Weights of a small transformer language model: learned positions, biases.
Each number is 50 + 15 x the weight over its row's rms, rounded and kept within 0 to 99. Layers, rows and columns count from 0. The size before them is the row's rms in percent of the matrix's.

# layer 8 MLP down, 768x3072, rms 0.106, rows 585-618, columns 1248-1343
095:56 57 57 54 21 54 54 58 21 44 70 41 67 25 41 53 26 65 48 54 48 46 60 52 54 22 66 83 53 70 34 74 47 76 46 41 64 60 63 62 47 73 50 51 60 37 52 41 67 61 49 53 19 48 62 81 74 56 21 48 54 38 44 50 13 55 36 50 66 54 76 34 62 52 50 38 66 20 49 38 52 18 30 55 51 45 56 26 18 61 87 43 59 40 33 50
100:48 39 59 55 59 39 47 31 67 46 61 65 43 73 42 61 49 27 47 34 74 35 50 58 59 70 54 16 77 46 57 40 70 68 56 52 78 48 45 17 44 44 45 57 31 49 31 58 65 43 45 71 45 43 60 35 60 23 68 46 35 23 62 48 67 28 33 69 57 23 24 39 35 77 61 37 53 78 60 33 38 43 35 31 51 44 33 62 68 45 69 46 48 51 65 29
100:37 41 51 57 34 60 40 57 39 67 51 51 66 49 57 72 35 31 48 40 61 73 82 37 33 22 72 51 41 40 54 53 71 57 44 37 23 50 43 26 49 71 47 66 55 70 53 46 24 45 59 69 61 48 44 58 82 37 67 58 35 36 54 63 56 49 47 34 44 32 81 45 23 69 65 56 45 45 41 55 65 28 63 59 37 52 63 77 50 52 77 41 65 75 80 56
101:54 61 45 40 21 63 62 46 35 39 78 68 54 68 58 32 12 46 47 24 62 49 37 54 74 57 31 34 84 39 40 46 60 51 52 40 87 56 22 54 59 61 68 47 59 56 42 62 14 36 36 28 27 41 61 53 51 62 65 29 51 34 36 67 50 82 57 72 35 86 56 68 51 45 41 38 57 73 65 71 61 69 46 56 42 54 74 83 38 57 65 50 76 55 38 58
099:45 68 35 46 37 52 46 43 44 44 35 38 58 50 40 32 42 68 61 65 38 16 42 80 63 46 14 67 45 34 60 53 25 51 41 40 61 27 46 40 79 55 58 19 73 37 15 63 62 76 34 56 37 60 68 54 59 74 68 27 41 53 57 59 63 45 43 26 43 64 33 43 51 46 44 65 51 57 43 67 68 40 38 50 40 38 47 51 43 60 56 37 18 40 47 62
097:85 57 56 52 58 66 49 64 64 40 25 43 48 21 51 59 47 31 46 32 27 69 31 62 47 19 57 70 53 23 23 34 44 55 39 66 65 10 33 50 50 63 32 57 47 38 24 34 53 80 63 38 72 53 68 32 30 48 60 69 72 55 48 62 63 58 63 71 45 54 59 50 62 68 73 61 55 56 47 51 40 83 27 52 47 55 52 45 51 34 69 30 25 47 47 37
098:52 54 46 33 29 74 65 43 39 38 53 63 46 64 38 50 51 37 34 43 67 60 33 39 59 45 60 33 23 54 39 67 57 32 36 44 46 54 34 32 49 36 47 52 61 56 75 50 35 51 31 36 63 29 34 41 61 59 59 52 63 48 55 37 65 32 79 60 61 68 46 69 79 61 53 16 51 44 62 41 84 50 24 64 70 31 69 57 41 59 51 60 60 65 53 48
100:33 70 43 62 60 40 69 53 98 33 59 53 73 50 58 54 55 47 41 44 37 43 34 16 45 48 36 47 63 48 59 46 63 44 31 93 51 68 43 40 51 64 46 60 37 59 34 61 38 65 56 33 57 41 75 37 19 66 64 72 31 38 71 48 52 54 67 70 57 65 73 64 48 61 36 72 46 64 69 44 54 29 49 73 51 14 29 47 65 43 52 49 44 46 52 53
098:39 41 43 55 37 58 44 59 77 52 33 61 62 59 75 44 56 84 49 24 63 56 38 53 78 46 51 59 48 41 33 37 58 26 39 18 50 27 37 51 42 56 69 59 54 40 37 50 68 41 34 55 71 86 51 60 66 39 12 38 32 70 56 73 53 41 55 61 55 73 40 56 38 57 41 49 56 67 50 27 20 64 54 61 45 63 45 41 65 41 58 35 73 69 37 88
100:73 55 50 17 57 51 62 54 31 17 46 67 42 70 14 43 80 87 77 57 63 89 36 26 57 28 61 40 19 47 30 35 49 73 48 77 30 41 48 34 73 44 54 34 00 65 41 27 38 54 68 20 33 65 44 60 46 60 45 67 28 39 68 22 44 62 63 66 66 66 54 53 62 75 27 60 83 66 35 28 78 35 74 47 28 57 56 29 34 59 51 52 76 64 56 61
099:56 52 34 62 48 43 44 37 15 54 63 27 29 64 44 63 37 29 48 54 53 79 50 72 53 40 60 60 39 45 53 42 36 71 56 25 72 43 65 43 40 70 62 39 56 52 33 47 64 74 76 39 71 45 71 41 61 44 68 49 19 32 38 43 33 47 69 59 32 40 52 36 68 57 36 48 47 50 46 59 41 46 61 69 55 50 73 19 57 41 56 60 61 66 45 29
100:37 67 60 49 58 21 34 60 70 13 30 58 60 36 20 26 55 46 50 93 35 55 68 45 53 70 45 37 63 41 73 43 51 57 56 89 46 62 32 53 50 69 47 65 34 51 28 62 30 60 62 27 25 60 35 40 47 57 32 54 41 27 47 17 41 36 37 40 34 27 59 47 59 24 51 59 40 28 40 64 43 44 29 32 51 41 37 42 51 23 57 56 49 41 44 50
098:41 52 56 31 64 50 42 51 32 33 63 46 70 54 69 60 56 59 52 80 35 51 46 67 54 56 41 60 74 45 58 48 37 60 63 59 41 28 53 62 51 74 66 46 54 56 52 47 72 54 42 59 41 39 45 51 39 39 55 69 36 50 40 58 22 38 59 67 43 32 35 67 52 61 82 69 34 54 70 75 23 48 46 33 49 77 39 65 34 67 59 56 50 71 64 38
099:59 62 34 65 33 67 40 27 22 19 58 41 60 37 51 43 63 41 47 54 62 52 54 70 46 44 72 40 49 66 18 52 68 75 65 67 70 47 47 43 65 48 48 55 63 39 86 48 29 52 67 68 26 71 45 69 42 62 47 36 46 49 50 49 62 71 35 39 50 61 50 53 41 69 49 40 68 37 62 73 56 36 58 59 40 28 53 51 64 81 90 82 62 17 50 41
098:69 45 41 79 45 34 69 39 59 39 52 47 55 55 41 39 72 16 31 58 52 43 36 46 64 33 37 82 49 31 40 37 69 54 35 53 44 50 53 60 41 51 41 54 64 47 21 50 99 74 32 57 12 78 47 30 34 17 64 27 75 54 41 59 39 31 56 53 42 50 38 39 48 69 51 67 59 97 70 58 53 49 55 76 63 54 65 48 68 54 31 64 25 28 86 48
094:36 68 41 62 57 33 35 48 74 32 60 57 59 61 73 56 12 65 70 70 24 63 42 45 53 69 37 49 59 59 64 60 77 44 81 82 63 50 29 69 39 77 50 19 58 62 62 44 27 52 71 50 40 58 75 52 60 46 48 60 53 33 67 62 47 41 35 58 76 58 63 62 67 48 31 36 43 61 39 49 57 52 55 49 49 39 57 67 45 44 36 44 49 34 30 60
100:69 60 61 32 43 68 53 58 65 37 40 68 58 39 48 33 45 45 34 27 60 24 63 36 52 31 40 70 53 53 67 57 31 53 53 69 57 81 77 72 67 75 57 69 76 51 52 21 40 32 58 26 36 46 53 44 21 62 52 48 42 56 63 48 69 20 52 56 42 67 27 58 71 64 60 33 52 79 64 46 32 75 86 23 40 39 62 65 27 28 34 49 45 29 30 44
099:70 48 52 68 48 33 57 64 59 35 58 58 34 81 46 48 03 47 22 63 26 42 30 39 58 56 47 57 60 14 56 31 56 37 62 55 65 51 76 62 54 71 74 46 52 45 43 33 40 29 40 77 50 30 89 38 64 50 47 47 31 28 36 58 66 23 50 61 62 35 42 54 50 64 38 39 58 62 41 50 53 61 49 45 37 29 40 61 33 71 48 51 53 44 68 42
097:57 52 34 55 51 56 49 60 48 40 49 39 20 43 31 63 64 39 17 45 51 67 70 54 40 30 51 45 75 85 27 63 47 41 79 53 48 30 48 47 64 53 48 55 45 65 59 45 57 42 62 56 25 45 18 34 64 68 38 66 27 52 10 62 68 33 68 58 38 29 45 35 41 53 31 45 48 58 48 28 54 26 57 43 47 21 54 25 65 29 45 52 47 53 38 78
101:81 55 49 51 60 43 44 46 39 27 65 44 55 68 82 22 62 46 55 61 41 33 33 85 54 47 43 21 46 52 44 60 40 63 61 41 72 64 70 61 50 55 54 56 35 35 70 30 50 53 56 29 60 39 28 62 61 61 20 65 40 45 41 57 71 48 30 61 47 86 45 50 69 51 13 31 65 39 34 41 54 74 68 33 49 48 28 20 44 65 69 40 42 61 62 68
099:66 55 55 43 41 56 55 50 37 50 47 54 51 30 44 63 44 84 65 38 59 63 34 76 52 32 70 40 58 54 47 49 57 50 39 42 54 27 56 39 52 50 59 39 69 47 56 56 33 72 41 65 52 36 57 46 42 63 60 67 33 91 44 36 49 52 41 48 74 53 38 45 63 38 43 39 71 38 59 17 38 58 53 44 29 38 43 24 35 60 57 47 37 59 61 55
100:62 38 37 81 53 63 46 29 63 29 43 39 55 31 60 43 65 52 30 71 48 60 36 60 35 67 75 45 51 58 59 38 64 53 50 50 50 17 44 59 52 45 34 63 49 60 48 65 54 40 61 33 53 41 42 46 38 41 52 66 42 51 35 57 28 53 72 48 46 42 51 37 43 66 50 19 60 63 59 20 41 54 47 49 78 22 62 25 30 72 59 73 33 50 59 45
101:61 51 63 82 50 27 50 66 52 73 90 48 30 86 48 26 63 38 49 44 32 52 58 60 56 68 45 71 57 49 51 56 50 74 69 36 52 39 54 79 60 46 39 39 79 31 71 31 62 78 39 62 62 37 36 65 44 41 41 71 42 66 38 36 65 51 35 57 31 48 64 49 71 46 92 80 71 62 53 36 38 42 54 50 60 45 39 21 51 66 39 36 50 54 53 47
101:25 51 59 69 47 34 66 69 41 49 39 25 51 45 49 67 52 24 24 45 70 34 54 52 35 67 35 45 48 60 20 47 53 57 39 19 47 45 62 37 59 76 40 65 70 64 58 54 67 53 41 70 50 57 45 53 36 37 54 51 60 36 60 46 89 52 66 68 52 30 50 57 38 58 08 53 49 54 59 60 24 54 52 59 74 74 50 57 61 57 36 54 55 86 65 50
100:52 52 20 34 67 33 29 70 78 59 49 50 35 73 47 52 65 49 61 63 33 41 40 56 60 65 37 72 60 52 61 46 56 43 47 73 28 42 44 51 56 39 74 82 35 23 37 23 46 32 44 75 33 46 32 52 38 42 42 52 35 59 26 52 65 40 30 44 58 55 67 35 54 68 70 32 56 48 51 32 50 78 49 28 32 24 66 44 65 49 81 60 52 69 50 31
099:35 70 64 62 59 46 40 50 56 94 46 46 45 50 26 44 73 68 23 44 37 67 36 41 47 72 42 73 77 34 54 44 41 40 45 78 48 51 63 29 73 57 38 81 41 47 45 34 52 36 34 53 54 41 40 52 69 44 48 57 45 63 46 40 59 22 55 53 42 47 37 84 52 40 53 48 49 67 47 28 10 47 36 64 54 27 62 37 41 53 35 73 44 53 42 79
101:59 70 20 52 57 62 59 18 58 52 62 15 27 35 64 42 32 46 65 54 48 27 56 59 17 46 37 42 68 37 60 51 42 53 49 51 57 40 44 77 65 12 67 59 42 69 46 21 86 45 56 19 56 60 24 54 29 40 67 21 55 52 17 57 54 78 67 32 60 67 59 44 63 48 59 41 45 34 55 59 54 65 47 37 50 28 51 62 37 58 39 47 43 46 32 38
100:56 40 57 32 42 54 61 36 71 58 42 89 49 44 16 51 24 37 70 75 41 39 54 49 43 39 58 50 68 34 40 51 55 75 42 42 62 49 76 21 35 84 71 31 69 72 33 78 45 45 42 50 50 43 76 56 61 24 64 37 60 49 54 51 62 31 36 46 53 57 17 55 40 71 43 55 41 42 34 43 89 55 54 46 46 41 45 47 70 47 62 44 63 28 24 70
103:53 57 44 67 58 56 56 41 56 57 62 51 60 36 39 82 54 33 41 47 82 72 49 46 56 47 33 51 43 55 58 39 61 64 60 47 28 64 47 55 65 50 47 66 41 46 42 51 56 55 20 50 59 54 68 43 42 71 46 44 31 45 40 50 54 62 09 52 64 43 53 46 62 54 34 45 77 37 50 60 39 46 59 76 49 56 48 46 25 58 35 46 51 77 31 41
102:31 44 45 68 31 38 66 80 72 55 62 43 45 41 46 35 57 42 42 81 64 64 50 58 58 42 46 51 33 29 46 57 57 42 43 71 42 47 51 35 52 30 47 53 35 46 41 44 55 54 21 42 56 61 23 64 41 75 31 56 72 63 53 53 65 46 52 40 50 47 42 35 55 39 58 00 66 43 82 63 59 47 46 23 42 73 31 99 38 70 53 46 37 21 52 50
100:53 50 64 62 51 53 47 68 61 56 37 78 62 57 54 30 37 37 56 54 66 68 45 61 37 41 29 59 44 54 40 42 76 40 50 43 58 36 26 17 48 35 71 61 44 57 67 76 33 51 86 58 76 50 75 63 51 49 44 36 62 61 45 46 19 82 60 48 55 57 49 41 35 83 25 45 62 55 45 55 43 77 42 48 64 55 31 61 54 55 51 57 41 72 49 47
105:63 54 32 57 40 50 46 32 41 59 60 16 53 50 71 48 49 36 49 59 32 33 53 21 65 38 70 48 43 36 48 60 59 51 52 72 53 73 28 53 33 64 39 59 35 47 50 72 43 55 37 53 52 45 39 57 76 71 29 20 64 34 52 74 57 58 34 57 37 66 30 49 53 39 15 53 38 48 62 29 64 57 45 61 52 49 45 70 44 56 60 44 56 36 41 54
098:63 23 40 51 17 28 51 33 22 53 48 60 32 47 43 30 80 78 51 15 37 66 55 50 02 74 39 56 45 41 44 56 40 30 44 36 66 69 35 51 85 57 46 56 58 62 63 45 43 52 69 62 47 45 44 32 43 42 50 84 41 64 55 55 76 44 38 50 38 26 30 21 52 51 67 38 64 46 79 44 49 38 24 51 29 54 38 88 69 51 34 51 51 52 80 59
099:63 50 36 50 43 45 57 43 25 47 48 69 32 44 69 67 49 85 41 52 67 40 49 70 53 38 40 42 57 76 54 39 39 67 52 57 14 66 71 59 34 63 30 24 63 35 36 45 55 54 47 50 36 48 62 47 24 57 41 42 42 31 34 61 49 50 40 59 46 35 51 36 74 41 39 42 56 52 54 46 84 42 78 64 53 43 32 62 70 63 55 49 28 53 38 43